{"intermediate_size": 1280, "vocab_size": 20006, "norm_eps": 1e-05, "qk_norm": false, "bias": "all", "init": "normal", "init_std_qkv": 0.0178, "learning_rate": 0.00319, "beta1": 0.95, "warmup_steps": 200, "doc_mask": false, "max_steps": 5121}
Each number is 128 + 24 x the weight over its row's rms, rounded and kept within 0 to 255. Layers, rows and columns count from 0. Numbers have three digits each. The size before them is the row's rms in percent of the matrix's.

# layer 5 attention key, 320x320, rms 0.0808, rows 292-319, columns 160-319
101:151141124108181101150123108159143143100126094173144188123131144135148105137129113149128099113089125149125127173108170119111149097120154110152146151086138131143131132145123105094090117157144135122088140105112102156114116112113130087146154130169103112112151146146084116113160146126065081136114144157147150152151094117117168109082107181146116163096110152108135118142131153123121132157138144112127153096128107155156101138187130161160105112114119104133138086102129108090137088107106132
100:130125110143157127114118101113132079118154143136096132122133118088163111107154129150143127099122122122170112120169092110130127087142115167158133165156151113130136114091141157117134117151115181129103145138146079138144199130134132135149106078150155129117164152168131114125145136133157135102131120103109080102093131119069094092108156102126139123124118147104148096122114126113122132087123120120109143121163108112135143149120135141175149145141156121135161092108127091150127128133126139
098:088154081054115111140125123105172130145126109114160151134152123113158104148156154130143146143136154119143131170106129158077087108091145059123155128137088131101132152143106066114114081168108113115143161095122165121166173121147139133107172159139107164130094138129123113166105163059099138091124140098130145126091156149105128137088109107160146114080135087117149115112097120107130109152122101111097125153090100108111151116115159131091117114156161149153100143144106144148130135107115134
096:141127146095088143128117099127109138133130144144168094097115153122164130127145128110083106134147121148210113112108121131137155125151149119151115114108118088141200116112137144093135142128150149065149134139171113094155106115129083141154121186128146142161164169140111075124116143117119092138139135115130149144127094119129091104106143109119110166141089168094156178106090150076121140114136134126124122092140085088092126132153142130121154123123167083154124154109141086155142145139107171
099:127116108119133175160112123115155135099148122148122100114114133129110122146175137140062080121110122139152172088131136106142126140128131157115095133078148128095116115110141099112122141148096111183137160154137130124100115131128142145160117167133119139136144156101108083131116130157115155138126090094147089094121100145100148120175118155121210146135137106129121159104152119138131153152146128173105185082136168133141129155149153130067137121161158131126164078120119159145110085131099169
096:164144137140146110073140119150123091077146130135124129167182137141126135144146054099136134104126106156122133087076128151085118141117129096149162086132116115117113137154114121163128111141137164137138118092089114140153126129114112147108121131149129150182113129128159100140147151140114139139113107124151157101129118126143109104156121165116089098119110128132136073092156134154118140109100110146139142100116159096140130159151152109128155150147120131165135123107135152093122133143114129
102:105109120147077141124116136124215142115125118162113148150179165107119114145157116109130112115130137113125137122120123145129143125158093105129106103110146143131162158103133129137168124153116111130112128190110104151154127151139111146146097140162102066137112145114120102162116123118118138101122142087089178163138133137121133139115152140137123080132136097080150135113152124109118156150129094126104130112155117172132119134108122143133141142135149125112142131160136147133156142126133146
099:119158155121159120140129133121153128130130106091117131105096125137068134153111115179135102136124114130141125121169058164161117143117105094141173092112158110156135111140139099118128120143097114145156124121093134161145145114160171133164088115132124144171104100084151131125089081166120136132114149130142122134159167140129140150160112093109168134105155108116181099103138141123109137104155136092078115117149075138142125137128184139116108135122125113147103160078100193135142126152134167
099:109196178107147131135149132156098120141183158170112133138121143162119121115110133074132140107169124122174095118124157118160122116152142102164122099147126106100137101106107183107107128121122088142109141093150142154125128163114135098134118098156152131131121090151151161163151105118109152154117102129134142092100132138120129101150143161127113135127152125148145116097093119132114102155128145086122133149112117158122115133137113096122142120096151121085128124153088129143137155161144165
102:100103129159135081176117130132141122191115108126156114161122122111114123118120128134126114125110122112122108135147167121105148195119138120142084151192136141107147112101107142148156158118112132051129149137101095100186146139107139118130140068121105102127110100134121131160124133125112098153129110131122103100112126134079080111139124129110112101096153115125102125133126123083129126112176136129156087111141097164144118170134143147109155165145149142141139085131164133124137114126076145
098:117106096152164160161141117142119092117121107114116152106112166103090116139129143109120195113144100114127150090140218189123114154114104157152107127125132142157130096110132143132134104113117142161136155127133107101172137136121142106123094119120159114133135100126155130130104139145152138107110112141136151096120158095132098124141073137144135132150106159157176156163101136076145131094088159143111098108114168139140135110094136075105107132133138086082132176141124163104155154149183125
097:125131146128112119123127116084123165116117152174168127098137127135160131111183116155157088151102134134145129122149114141118151143156105082125168127129096173139109164153178118151136138149100129167152176125137161123170132137127111108132075148133153091128134102199134126126144107125138122117135155164123155115131139156129116116127122099114141166158137121129104132092134159156151116108155106089116145124120138134157129158126064133116145100118090103099190085144110149108135163142122118
100:115142147048096081139140108112119099093140124129147156159121109118149139144128113149111161117109111113135106130101118096094173142129175165163142171108122128126098117071120141137125138157110130154103163156118150070135101144067126117157124102096131169125098112146127126114122134110141107115082142126104164118117122151094146102145094185166148145115142148138142141094172122099147142140127145122112139163136117132142118112103147138137137164118175147120158171123141162118179134130159124
098:136180149125145130126143160174101135150144128155098130119115149108117149180098148113092128149108118144128115115148152132124147134127096094118108125114115120152098126150137158168101111116085143120126117107066116075122160108133096124123121153123148133105160119136134130109104096145148178139147149104112109135099129147112162139115089120123132178172087141144109141158138158125144098176145104151064152074101104094090110152125130116149088134127168150124135124127125147141146133122125098
100:125102081108127127146132126111058128133135159130062139154151140099205137153082182175147122115097134114168143097107106157149177134131131134109134108146142107105072098152107132125114146116178111086118124189110135099103131093127148123100093116089124128126130144184117129158120142133116127152120151168108104127126141111128130121132094113104103123126122135151156116092074122136151132154156137113150132082139125141037135123141150103133119124152132125136127133146113170129135134136139107
099:137144154131115109133111148125150116094085141159141115124091126145098118099083133128181154139129091159156121088099083133087150147141085111123138176121114092096176103117141130154140127156096133141140116159082094164130119105132139108126093146114129141126156116070139091141135127118115126146096156121103131121139090121069140137098124115142137112106175148102121147158148101131095115134101163080111137139144119111155149147132095077117127116148130141132139115073107129124126134142177130
097:164126157152170099129151110104116124109163132133167104119099133128132188113116122121100135107113154134124159100115142157142080124130148131081124092122130154126107119122132109149111096110122132110178112158131159121087141121159110165164118125140135137113105103131103164117137167093069154109135166121116132069099102085161116141145095135112093157149153114084115150136145085108140123127151103084077073110131127087150141132175142140135121114102143110099124146186126158106072183125127111
095:129172139105112120106126103127157087131130116179140145129073146085131132152144126174148111149121145088128148116164093169088155128138127121107137115126135157139130133110107085119109135152138138113108148114118170130148102125105127110101138146139121137114162098106146163144141140110127103075120147095159122125105176118128085117124107160128108132126076149119151113167150117150108121117118123171108137138096132143122119124126155104153150123097146119168099155133129122130162130113118176
102:121118156135083157069109141132127085115123117141134107117098107132142143116121119130103138140148116128139142133163150115150154127087122146110092133145143147126126168103150111133143136098101082108121097100084087165141090140121133111113108173091132123129109132135166134117107150176123112128146140125138100133121121133134111152106159077161085144120107123151141111115117130152137127114065085114118137084134118137147095131129124175187100165145154142068123140167131144117146148088121129
100:087121105144138138158144129173150138135108184147140093086141080147106119165131111092156105137136145098136153109130147118118072120171122083123084104123102126128155122142125131133129142120131169101159143163156156169105111083141081129161136109110138091154169107149139154133142145099097126142123115114180104138163145109126122111105148131138148115145086149171118140149125138125128119133077097115078135153136104138146153107112132129101129156101101127109127106149174115146129120184067127
098:178111189104111093105113100090095090143118124153172128160101111116135110110105134078127093157119125116135183126148184074141129095148190136119133114108076115119123100138153160128114120167179166116139151167125158168126153157104121110117174136149105096141156104097122074122120106159114130114102115132161127161140166139093134150124151139138122113124146107148100142110122125165116152105138109160112113105172125119117110167130134102121082130143111139116119122113121168137129150112124119
102:131077144163134155125138145116144104125121130117151101138132103099153138125138094150105150124127162103155138124138105109139119115168150123090166121131106152114132112113127105169119113097132137104165132110147101100079137118126117115149098136133121095140137118103166138126140125157104116127074159118126153123136089146145150155105142153129125152150111161172143134116154121074073152098144118148127133104114089098162149099137113081117104167187159135145149083147099111151142095162142146
103:125139137078119120119097110112108114155100170153135138134111160119128132115146123119166145143151152140127123160149113111128146140112105147137104173143115118119102111103113141100130127121188111123098137138111113096135109128127115181170116150157198104100121160147157151122155160125118160132127138095110174160170158132178149130129117132145118114091151154157145092118143140123091072121154163132109105102089123130099109119157143137142084155145116126106096133123133099139121164116116147
099:072129147116122086128158113109161154139158086182175113120144148122143123107131171131125122076104147130099076129161148175099131165141122112106174175141145105103129117123128125163129157149148139142130128046111112154123120146149131104157112103098135183121161162149107133113104111171130115137124127167093140140090111126155139105149132109127092147156119134048161133144141142145182119126139097129139183136094132152139149138098140084115144189157153115129106096146151138164168127129132098
106:134174135109126118168107125141113128124144134160145115173144117091136115114106136133197115135165121114097141124116116155089094132126097100123092096109152155127119150131126132152112147140124119190125099116188130080136153127135168124151074099103109132178126120109109096140138137116116140136125092159111180112099148136154125140148158147143181084109092103128120130150138157100149107101108163127155116183121134122139135114152111164152136110130146135166096069118141107099136115128124104
101:103068112169119139130129135140131128118123159110120134153119144121075129119141122138140113114112131089147131111118131102114161079134122097114111163162126117126129103116149130102109117093136136127100150180155104174097083127106126169129119154120091132113126087091122130123145110108163132130141120149090091102129080139099110116140126140150132154142154141102156115123064142131126168153160103145111108113082118151134160114108104138137139148145118094153172117120147164146157116054138112
096:077098126142129093138168144145147121154093131109129157161142124081135133120168134093107123109121136165118103176139121122136121148129114125085129066155131105102162159168076129120120130124152118130111113142137127114134161145120144179156122130159119138145130169103154102099167110109101112162106140131155132132110208097158131161155151153092119086140147090139144094118150075117131136138094162148112116129106152154123139097102124111149098086157151105125131118125102093112094157127108115
099:152160124155151116136093123128105114117099156132148113113092144172107129164135146125133119136122151113140151149149130132139146126106132137144107086134110171126150135125128113111174141098087143135132145130139135157118142109145162166138104148137119108094120111123140097098108159130192128158143116118098119118143138144123133153087135146096139079159104110121125115089155131154151087116127121176090172160135140155079157152140130148123147110119169159126126116135127108100157155119118081
# layer 5 attention query, 320x320, rms 0.0784, rows 293-319, columns 160-319
099:156114117144141116157100143166151144099096117130113070170176127131135133130161145171084109150129145121135122135070144138162117115097113105081137133075124161156156177119125136104129162139123147101134158146119096141090146171125100181086095098131102118133074131100117165099132158184134171147124135119150152168116150133125114126101121097112106110106118136114084091140159109131156111089128109140125168103113134121180126152146100161147129149177108136099182088157152096144118099142141121
093:142100125106111121133109161078173105128115101152122184117127111129120092087144131130121173127137150138116136154123068102137090114093094157129132121131150111133108079151128168075168121135134125136098165089146102101146155135146118120086161133128112107123138078100164114107161109130118152160142142106120107150160134132161121146114149112153119142130117102136109128132106118118171131128143124117162094106070178149111142107139153090132103186115105117115111133120137137134099097126179106
094:121130104159096115145109132082137088115107139121144140149114146109110136128186092133125134144139142173105139080152132111122157128125066095154135080146175157135161162106114140160104155122113130081108108130162126116116160158121105108133167129115126107163130136129165126137142118124158133151175146117096131117082121123129150124125120119109116122124128147114101130136120156109123150125168075165126126146113107128133105133101135122106126154102133073103129112122136155086137083141123114
099:147118109096126094149120116132149093116125163121104145120115144119159182156141133072135147142070156133158097140125163104151150143117099145124112187149125142119128154154156165119099151142112163136124118130141132138127045138134133143128131141148152128101103150123135127080100171150086144103113120125118163123117127130132138147150112103130134110149140154100147122125154102096126110125091109131131180123143118125113085125134141130121120129118172126139127131135068108149139142146112150
095:162144160172135162107157107109138137118106139157183151094140129070107095136124156144142131158146108138128094162123126116120148132106142080092126162120171155129122169178118155149124140134172186156150131146133170139151146133087125144123149123140122152086122104112158122175115135127094161131115132157136123127116126158128110120134124134150134101155138122140143096119128130130081113142182130117154101120073144110136130099124119140111149134108111117135090177100115088192131146133124139
100:125113126146118132132132173112085123082127109128178134112145124099146093188136125127138092116100121136134085134123135147175180114138113145105078142140168123146108126125154172150130138132125134141158135163141105134141154110150107135164106146099123084055143120118150134127149080148126141179140148100124140137154109142126178163133129129147142137135103081144167119160077088133075107107121131163089148079152136129136149140092117109102151125119174142105118096089168078093148097142164132
105:156142095125115174157152136159116129133092119142140166074149132159135134148128179096154142124106122150137109132140121163145121120144121142130133140102107097134132161116124109164148125130077125126132125097098113141112149154117107127143093092124139152130124125127139108100115058113132146119120160124161133155131134098139093169135146048167101108148145096129099101169139135141119116139117149128115166132118103121159127111136130130129135125137107134132155123111092109190125121117133119
098:125100079129119136159129135082116159135087121096148147163140132133118141117143157095158165130111125134105100141171084165117097118107102150137108110137148134088138119132108102141125131120144111150135114099103099103124135147124141144111121189167080195112107117106146135157126137121127111145097114136137110115145173134130130085166161145130119063116133134091132120099151114145137126130140140151132061126123113139137149123136165109094094107141090153067123107142161140127144171160145099
101:135138141170139095149134157148156109156124114156118114134127128189077138099089111125100111111138132118151160137128106118112140061136154124148150149141169154130149138134149123120140105106118133139119114128141109138070105142120114137125109190109108143098164114145109123121106095164156089138179142126118145113139140120104114144085158153143104108121174118128080098123136166083112147104133143170148118097158147115109118148125162135115115140154131157167145146091141108155144130133129115
094:132125184145095137081113111156131145161109080132112142128104116097115107142083153158124151173144100099134133131153182146144123083151140133143107136127152098120156121106086138070113109120131130173141130131128074125075144104117131133113129173148171132126127097132111117116123086132135160143114129138137156147126110144115108129147116117153140150139122095134127175140102138134124116168095137151099170124109106165163084172142112151105128153116118119104172145142104109108117132134161117
096:103144162149124134155126155120125124136120128064116124140113127106106135106134125114125119143123185128120102065145109142142120150103140093115133146189086139091126141125125111134118137135079137170124124122135132100148136162147115129078092140117160112142152128126148136123122127153126138158105107138150135120132141162145118079167111109152136139157114109162133107116134178132084159116130132152142129094078105136150155153111128123140124098110142091130175145140074088077088144139149116
109:163116061085111116121092104160140151110123111148150136170170110132136143138185153127112105166125170105144157131126119167089121137169123125137126147086115094119130120116107136134169139096094142163157125122114154126117124117128124146163120150142103146069154141114068120137116083118106143156129135127126160171127093121124133129161151096112157126150121107117138125159145149130116142157110127196153173106091122126094083085153143144135150145139127178129123134144102123094097100131125146
095:104157128110101140145098159148117147139167117147134120132090179125159152137116174137102128150166116129160146122102158156140141150120096168089146032150146134188148143104102122113132124104124123125111097092134143132136153109090078138133129157127153131094084113135172092156130149155144158116111100103160123100157127117148122123094127141154109125096131162143129100111158160151117114163117128122151112138130119098124108183128127144133117133131130120139142133161103167122131116125157140
107:104167140119099158143083160132107145154134142081159133121113144152122149115124112161144113129138119154120122086127107119108146092139150149128125161161166147139141184108092115127126156124132118149101105134134128110152089135126088112090117134172111060155120105149148183150145080150124126116146122108139106116157129124105144121143154127132151106093144168137126137128139179149120153123111099062125101134119123157159158147133113143137165142173150133124129137135115163110132122115133165
112:117093102176116111148137138138114114119121114151169139125159139116117129115131118114098163142133131071152100144123175150113145152132138076091101125126115085104112163151150118128163129141069145087128114142154112128122067131128179143193117133118152181091133125094149115119120076148093140126093154155136183163123146090125176149142160172109105125131145109096104118133129131111117113120105109117104137148102159105142097118135115085130135100174119135093094101139108117134160167121145113
100:143128153093136140111093137105141108101133124130162130079130154120128116101122112132153182089119141109107157134164104114141111146123139090144155144144141192176152192106148153131117119150155124129142112118127140164142105158112124116133103152130126100108119112105104137145144112132151128161153157118138139100104131117143155107116113085122142148144191145155162184097160117184117120119095124141105095149096123135141111137079136130138110117135184137161137153172128114126099147117149151
098:142124099118099090148119140143116163104081150174160160138092159089128095130110177134126134176146138087144114113145143115108169129123132120154158135116109105174132150126135118141168159103110143134127088102102123138134086122104183117103121104116081109136089098123047117146150106145153139109093166097107109110096116133129154137147166143127119117121122167136148108118143123134135116107169156163084150134121109159123150090112139109096149111103116157135181135124116107139129121120154126
101:123123133160082130132085165082137125121159146120064144123080128110155114091167165147128114161136108079104145145125111114107140198157129114135101141151141137159141139122102155161109137137115122100130144119160131145115159122071157142135124091115122139124144143149181118128126115131130091111144103147144091152139155097136107128121125098168119109128131174170123118133116108157129117126112131139155092123132155148098148133130101110123106166152137112156119135122160112138165106113110095
093:108105104105149107116139113155153139139107099129110091149162117128062091164145099123074115093107163136090138120117122132138159122155133108121120125188149105145140124139124132112136083142140106162150124168159143101091158144108105109148112092099176098142145112124128137147151167122098106098171124083111094139162123130111126135086116147110143117097136144131154154107138089137102108151125169137084121148135112085130124103131124121099070093136111065138109137080158084140152155108137134
100:103092132118129150152136134125127130129157103125152111124095116149116137169170118142149141098129153102163154131134090079121051118093124138125188114116127099112138125086118154111136156157144124149131157105127165161120121088128125153089143093112080084137130137089155143135157125089136109099119106139146095151119149086063098082122107167100156081150205135117101113094102115147124125132175110158091138143135116106162144166133152105134150145189114131091104113126146128115153136133152130
094:133108156156105138134166121125129138154116111108156119117124109082129128147150137131125160105137135135123143130135147109148105169143127163186081156108136068134138082096129158149143125076127130118124087122139142143102132132152133110122139156140132123091109134116137135067101116127133118145130090119090150135156175148092131118135129128148155107156152144099129130153120117120102132146101162154130137123140157131179177073088120131114084143149140128118114132146127144144118142170144138
100:126125138150127172128088108103138117152088110126176155151105108089168154140161114154097120165134143116108157111081103128136101141100100137168107104102128162173121095143071152127085093106116165119124123151121113139119086170134131150145158152115188095150133166182145099161149154169129121124159146121146106088133130135087113124156092136124143071135140092155106147175136170156126147142122163115145118175104118109104140118143099116128145113159148117120089149106145115121084115125120155
097:121103124105141142098154132125135131118108115140135083174153135142126127148126158121097128102118156152132107175153129110089087155132146120124142094165155119094186085052117159094136165105141114180101126120084103138175122132118174115092140118112123122085137132117107143097110124113128106135126126101134182126165090119139109133123140127130102113110129157140160115110180138091120130140107114094162165123080142123106122152151093108108137103110151097127100128115119125088148143127143106
110:175162120144119109132163102163125144124159138143190154146139138130119139135128137120113185141158084134090119137140132144138126101092143152107093109118093156135148159117149122095172130117110157155148124159098125134123145141089120133125108123153169149055142107153099126113169122168114165158139114119112184127093125126170119156122128099095128158137144104157142097170123121105104119152133100142147165128117123112131119128130119100170138102099114114141126142110120119131121131119106114
102:155076123128133105164158138130099105125146120107145101150106160173088155118098114134146107138097176158145127102124132133145152100117110160118113144130092125145166168101069135131167152154146131137130142087165127122141138151130125105121115135128130084108113088119143112130126134122145128123143123149107075140177135131109122101140104108116155167093101121136110182142086176148168094158111093073083158121125091095154126150103100101162118139117125108134157146114094091168177094123115166
098:136175155127162109098161135131114110160130117136102152135120080119125110124122162122138138128086084114098133149136097126092120162153115136128146137122159144123161127152129150144129162107106161185190158137121102110121145089128112153129166148169109143139152141108151118111125156146122147121111083116163125152116098100102115137112098127142130159133128137150133131094131166128149132076143087109112090134144127125137133104119093117147118169098153130084114074093177155136117132115114123
097:103146064127147082127148129110136129108126156125146094139108131123129167139085156098118148145133109072121126127162115114169136153108151095142134092100123166124150143107123148162138086091124112100123111149127083104121119129122090151162123125136098092124140100138128123111094087157127163118088099163079142099114121115108098148080100169135124142112082154132156129108162106134145133119129118140109165166144120127121142135134113115092148161128167165115178103109083115117111135138101102
# layer 5 attention value, 320x320, rms 0.0908, rows 256-272, columns 160-319
100:147140140101085126110142110142130085157132081161129127095150160181135146104153133101146119118140142149148166112163163105157148139135144146132112140120144155133129107113126136109126097160130158139125129121135150125155148158138086130161156136121206112121138125113142163118148149118139092160119097129091149147091156135146108194135171130154167119124111165115108086082123138130105127117122113108128131084138139170127092081148157144151117106120151126073144102131139123132133153149107140
099:150138122117140114088149115111135131160119134132105112080108112135104128161157163134130117142100133120151098121125127129105113117152141123063142106122155144153169113119125093132135113092139127138145106153109135082096178158129155149080149149087101114117167112126145153133134109161159116175134120106118148114106117143108116201140124144126119107097129166145074142102107144127136124131164130128145148108155162083082089160125138149143109114174110075130174099104087075142145110189163110
098:177139147128114159111062136133160141102140154105132122134123142156130100109139146129154152131160160140139118127097096127100102174107164138125123095175160112129097143167121113114108103088126108168130140118118127134142128090177105133138114120124135147155158110169152148197130130139082121124125114154097134127175105134106119162132134114103121141119125121150132129176153119148074129096126133115135178170108148118115092147115131111113128137109136115094160122101135111087087124134126126
102:128137118164161107107112175076135138093096102115135136105140152073160117118111158096175171100153103089113115113096148171168140120127124100114112149129168102168170122132119095113174113161153153130140137131094142143133130151139107108112149136139154098116144146151145103141156139096129142159111124139130129152108139103126080129137139169090127083143162126125113104116119121154111149156167091120112097105110162121131105114088129143159094128117113115162163133144177164144128104158157150
099:104168083147134144149114139106121147113133119111110121150123145084080109109145086095132104169136140133114124112181134132114139130092128122125138185151142111162123124147160151145121120123137137137119093121161116101139144116108114119203116190113147090111157133130155107103093131115086140121138155146139133113167072160104136085156128092118084141098084155110125134096129114111105141121094118151156148147110204083128084113119118120106088135102098142122160141134074147143120164143115149
102:159104118098132156121121110122124163111084124156148128110115140162102130099128146100097118112108158084177159106185149109128158096141127153142142132169112151125187171152125132139094099095156120146127127123084138133147152113142071156122112120100103102118131123148149110121178135150131114106120126157130133136121121087123126150139130117130138110119124148152105131120131121155131129145121179095130161140086199122118140117097089161148152159092149122089100106094112167100118149138181149
092:133097129127138113126102182127123133156169112180109143121117128129105102141127119142096100108101131123141154132060104120136146135133081138124105103115159127089113162143166112124138064140135140117137163125119141094092157113143109111142160129106122112117093136121169146114129121127142125170083147131106131122116158120121147085150115131144161125101152141160170181131123137087145068168093128133137115130139059116141088119125112080121127116111093186153136113145150126121134142114141119
099:095128074117088173096162116137177154145168161113172141136126139154124093153109138127158158169106137110124134130155114103133093122083128109115118128193154171100130113119182124142149081117149168136149145095077130114139122126141114149115135142093052130115129144131143118124133114139138141120165159149103098119136104163121115105108129136144110123162112172156133165118141122125117125111160128129120161154116140144162105186107136116128071116168125148115122089138101087126141112099149108
103:126135109125124119140141151152155108073153162136158108139086146122113160156098125087112128150099129093106130155106147104085143158103098135088162101174061122125113144130164117121106168148120148144114137078161067102135156102168140164135149153125117148117128161117139129112142160137124142117143134150149137122096133092166161178105103120169116131124143130096119135122151126159183118148138128150187156127183136072135083093118129144108161170140135109133145121132161141158114137118148121
099:119145119114145101149100107137160117126123141107187153099144111133112157111154166164125129113101130101160136102191120144091169169070106129122115088140110108175120159098150148145140120132106116085141122156123104066118129140111103128143130155100134136139150149185127101137140158142163108121150118085080101176101151139121134108120119136092100157101127111186158109137131148108110091103104161120127142119130161140149100116096095090136144098111145180155127169098161143145138160144133102
094:162142107122132135111096132138155140127096120109119126113159144118133137134130111102139121127119126109099136143120105124139160105151116119163136138173178145127136135104107138148121089140126158178095141139090137108159130114198120151151173153114148163143109102102179137095137101105136084099083117143123138141158101116136099145182177141117113135148143101098104101103132125144139155115116092174129133158146137122121129168132134191131156139136110117099147118130138118104140116132165095
100:118134133140098139150098146134130136151151130146121096117074148188153123134169153082125095116144096106124128095096157132134146109126147152130115131162159127130125170148138130142087155115123149135133140108174088137119136162177092121118152135137201120139119134138117114126137178109139121135136093127156153179123139146149125133137117102115126089138154110101081091126132099130159123164148149133125101143147138138141140097091151149074125149109111044115070095089152150155130164145137122
103:175096109100143164125148145112097128103124143121125151141155116151086110104103146132125130146128129118156125096153132102087107119117132135143085129141137108118108097132135138112118104130131119129153096156126137173140130114136115126132131158113147107123122122137148127106157109113155118121144113114121090131108096142174146102119120104179117140123165141099139103161104163128125119072133108124133169143158106141101123112140141124162205157108169122180118118099109153153114075071131126
106:138163133120131126155129117152109101143165139062158114137177117142132159116106146119130108093138141132122107117125166112145147139158128112125102122092083142082133088115146117130124144124122184151109105069120092113124177157176142142155117133155146093106083136110085157192163165120129139129167105077099146144149141151107117122137184127103165139137119134099116148121104134153124105127063078124110121118136127147127139098146177097128164146138136100113125157119119168095132099115170138
100:073141092139141136116125130148168097127158128169136107110071067110124147108149093108117105121143130115143128106109124122169118106124153099101127123145152131113125087135130101140124133162127129130136154181100116105106120095150171153139129147149112114144096135116096111122068125132129089144089102125132117113068145137174161138054132171139119185131117109107130182119127136130123158113112136147086126120109120129115140108148093133135144140137123077163127082115069165148118153126160135
101:177129111130123130127110142134153170127153123129114169109121170093092121113119151131151129124180106128097102106131141132124141118134121132072152152126122134104099115155159119090127122127115148105147094154133178154130098110064158093120144131119120100137128132138088077127119144099150152189171126134131107114116136143164107150129128136149160069143130128147101134137152092148165165117173146098131100138137141141141141137136142106084183141106128129148161112147124124134112187141148137
101:161179147155110128133149094154109085150117138097090103085133154118116141152125141138144147156125121095124101147170134133140117123143109122114131100140133140134149169139112164128092099131148099120132097105169126174154096111123109100121146136133118151098141089119144115131100086118098115095113140115125122127136081159133103143115130147131096148091127147083107150127133099111109157135084162171096135094117151121128113116125150128161158104158108114133162164170169136092165113093118164
# layer 5 attention output (transposed), 320x320, rms 0.127, rows 256-271, columns 160-319
092:132101137113149122151155110156120098081136085128149153133134130108113138180151099154152118115143162113147103144158154139133141153109129158091121133114118119108128156117121114116158087146079158151157119110172107158121134107113099118128127135091158131139103112121145094104162083088149129113126098113111172158104140122116134119108133145164160131135072108104151136166154122100172146170146156107093116075116156119146113140089140073126105101161136101115153161130155153129162103147142112
091:123118124134106134095078156170150148110105141143159160078099150113107108128140155140083129157096138124120106094099142146133117086171129093140174167129128158140117114117126106103149133161109150141143144146124116145115133113118144122149111094105115156118110171133122094120166135169148136087114174167123121087159155122117131141132111116108100116102093119125133128126116089118117150137161125178088148140093092146120147176122139130139072105130110128124153129138080121134113139129100137
089:117112109140126109133123096089123120129161118152132149139137093152126119098132180135179092137153145135120098168168095123113116124095138115191124123140167130141132137125129162090116095133141120175143111113118085091111155053140131133119111114081133145140171113146166139108122167130164123126112162132126108135128117149135133146154126106155101180122162122125104099115113161136170129138128167092148142136111125086170153154112110047120110109123120127120142138111147130180118114121143131
093:104098088103148130127134140083118146123107118092109159118146122113165081161125127065211132148125104149106122118109117110155143170134111168162135118090109141126109103159159145126157126125139132121142094142091110126118115102142135135185130148114099145144094129139114108130126142168152121128131143178109127139170109117125149144088161140152130115137101088103167139133173139097132168104108118148133157142103122144154119110121159097131111138149130151161124093169112178125117165117133164
092:082192107165162069161085141086137135117142131127082126164113142113136129135174123132071114123146104136081080089143098104144125158114145156114102099112127129128061131109155149129149140148112116117161150105128134160196117112161134168137121108132147109125121106130122142115130089121122076132123131146133128094179142144141119097110157116123110134146100112163119099148063105152126163113103122092096185112112117053094108150102114064107117143162109116117137146127154114106113170174125154
092:113114105155148142142148144143092148125109122097150109116120115176133181146092120145084124080149154121114107105180090177147108156153113110201107153113141175199138120118133090144156120078125104138135113121123095169120125132122126124132137062140128121145101090134110142108155134115149135134133169117094095101121145137110137134113155105132149143101103118161159143126111160122152169169147140119159163119146113152134157109155129078151084080105110143126161132119136124099123104128113107
088:152107158104096106141120190152159126153093122121143150138121098117117127121123137110105102159127123120140142143129095154156113150083097156152130138140100116122102135132130142137085111135097136115122160157095127097087170068147097124133141103104156129135102170131083163153099084152133127116095133094139142136177159144142137195125133121101127101114123120151085163118130127134087089122089147175172106144141081113138126130197126141096164118156153159104157152144150119122126097157108143
092:144154111129133133186091130129127143115132138123144169117095135108101129163124151094125089143114181107104118143109138126124106123132081115159109140177144154128112141122080108123098135146117155105103092117101108148144129112126137151101116097141086109097128113136140121122149137131148119139152130108138114122131099165115110117146173135108128149086117160192180155161121142085125119184117122154118134123120148152099128163133144140145179096172162115138113167140159063155112145093120138
094:101124120126128122143147165124128138116082119071094099131120127125127132151113113158129130155112153110150121135121144111100103149114169143111137143135118124152137132087175147130109113124118124104118129100134144081166108150142140140138127159141142154071122128159142167125183162125136103114126118153122113114094138167091149110134096124140113133136095097134120132097143135122106146138184143100114166114110131145117145080148124147131160127130111123155085099112133104154124119134134111
090:125149130146135131112117131162145109136159125116122114102162153138169126094174170158098136129100156167137091134083154135114140117122114121127129146124116125116117114125107081120154105158113119133103121144179112144107110095126150169149110111108143111156091118141168135129126140190128173087150129103078138158078136135130160123139139124142130143095123072130148134110093116162110118139148158118140170101109142163173082124143134105114142125142111119074125141129122129078124123134093146
094:158172129182120164122122115159159146119141124123123128106119105150149154160125132129169121139129140113120114103138066126123093159129129142167132115111113118150082125143149074122122087102102155108117111052131158149146147106099133042095161123112131155163098118119140110115137127116140104114146148120109119102126107179115114133119146181125094101148126109120130104177158154102115135141158113148161081149088128125149122108116129077154118096120070095114116110159086173194134080132134161
091:098180156177124117128164118149173110128119120093100083125130097124142141128164108102151124138121171088105152109081158149113137120093088142141120129194154097152194168113156140158167134130136141095146159103100087130163117144132144170132166120125133124113122134108106116108158128126142160138115136111132097124138132154145091104106110135105115138112103077138088089152096161119103114143136093133139120114154136118144108112134142100117150131139098118159123134132145187166116101133149117
098:182100106137109150101127119099122154147128103138123091125186140108130120123176128165142093157176129135114117101123083132093128137139115140115136152123084124131128087108126105120078158096128143094094131143159098138136162150127144143158103145098080159157114120166159123090133134141206112103138111105150096127153142157157093103069155091142104117136137138157139086147141085121135108068164134142169100144154103169157139160153117158123144135166143124127129124116151132141147101142104099
095:138148157156111133132149123137124114163115135146131124121136091129097152127141120151137103126111133136129124167120105128185140121157128147123110130148137157133161157157115117116121136096109091115124156117134168167102143141108159142134179143150153107115117117168164104171137119106071136129139102121078120126151101154113121077079127132126113165150154135162150108168131110145110134158141146111156146129143147161124134103096110124129084146163141099099135109123173163126123139116142134
091:087104133117145132143088127171161114159142088135123146128091107138120152125176167113124157129108188155145139111151152091144112103146109107128077105177090131112126134146118165120156131140108161141114130158122089125137114147133148155151122177157111078142125103124111125108099131176111118126145129114138153126146202163139114117086125175105144129116142142125108131143135082113103139127139118138150117106138108147159127098159152126106112135138076108144098104105127127173141101157134115
095:146134083103154091115161131146060127141110114124131110135175113159117124164150136144132111113143126123113130154109144108070138156165120121116150186093121123119079084143097132126136132157060131095173159112144166149149161117132174149147115128120129088128112117151098154154129119112109152154078115102130174111167148117116121144112114136126143120120105124129153159137145122082147115135118118080105138114096148144124118126146154131149143178115148120136124105099099124138167117131135122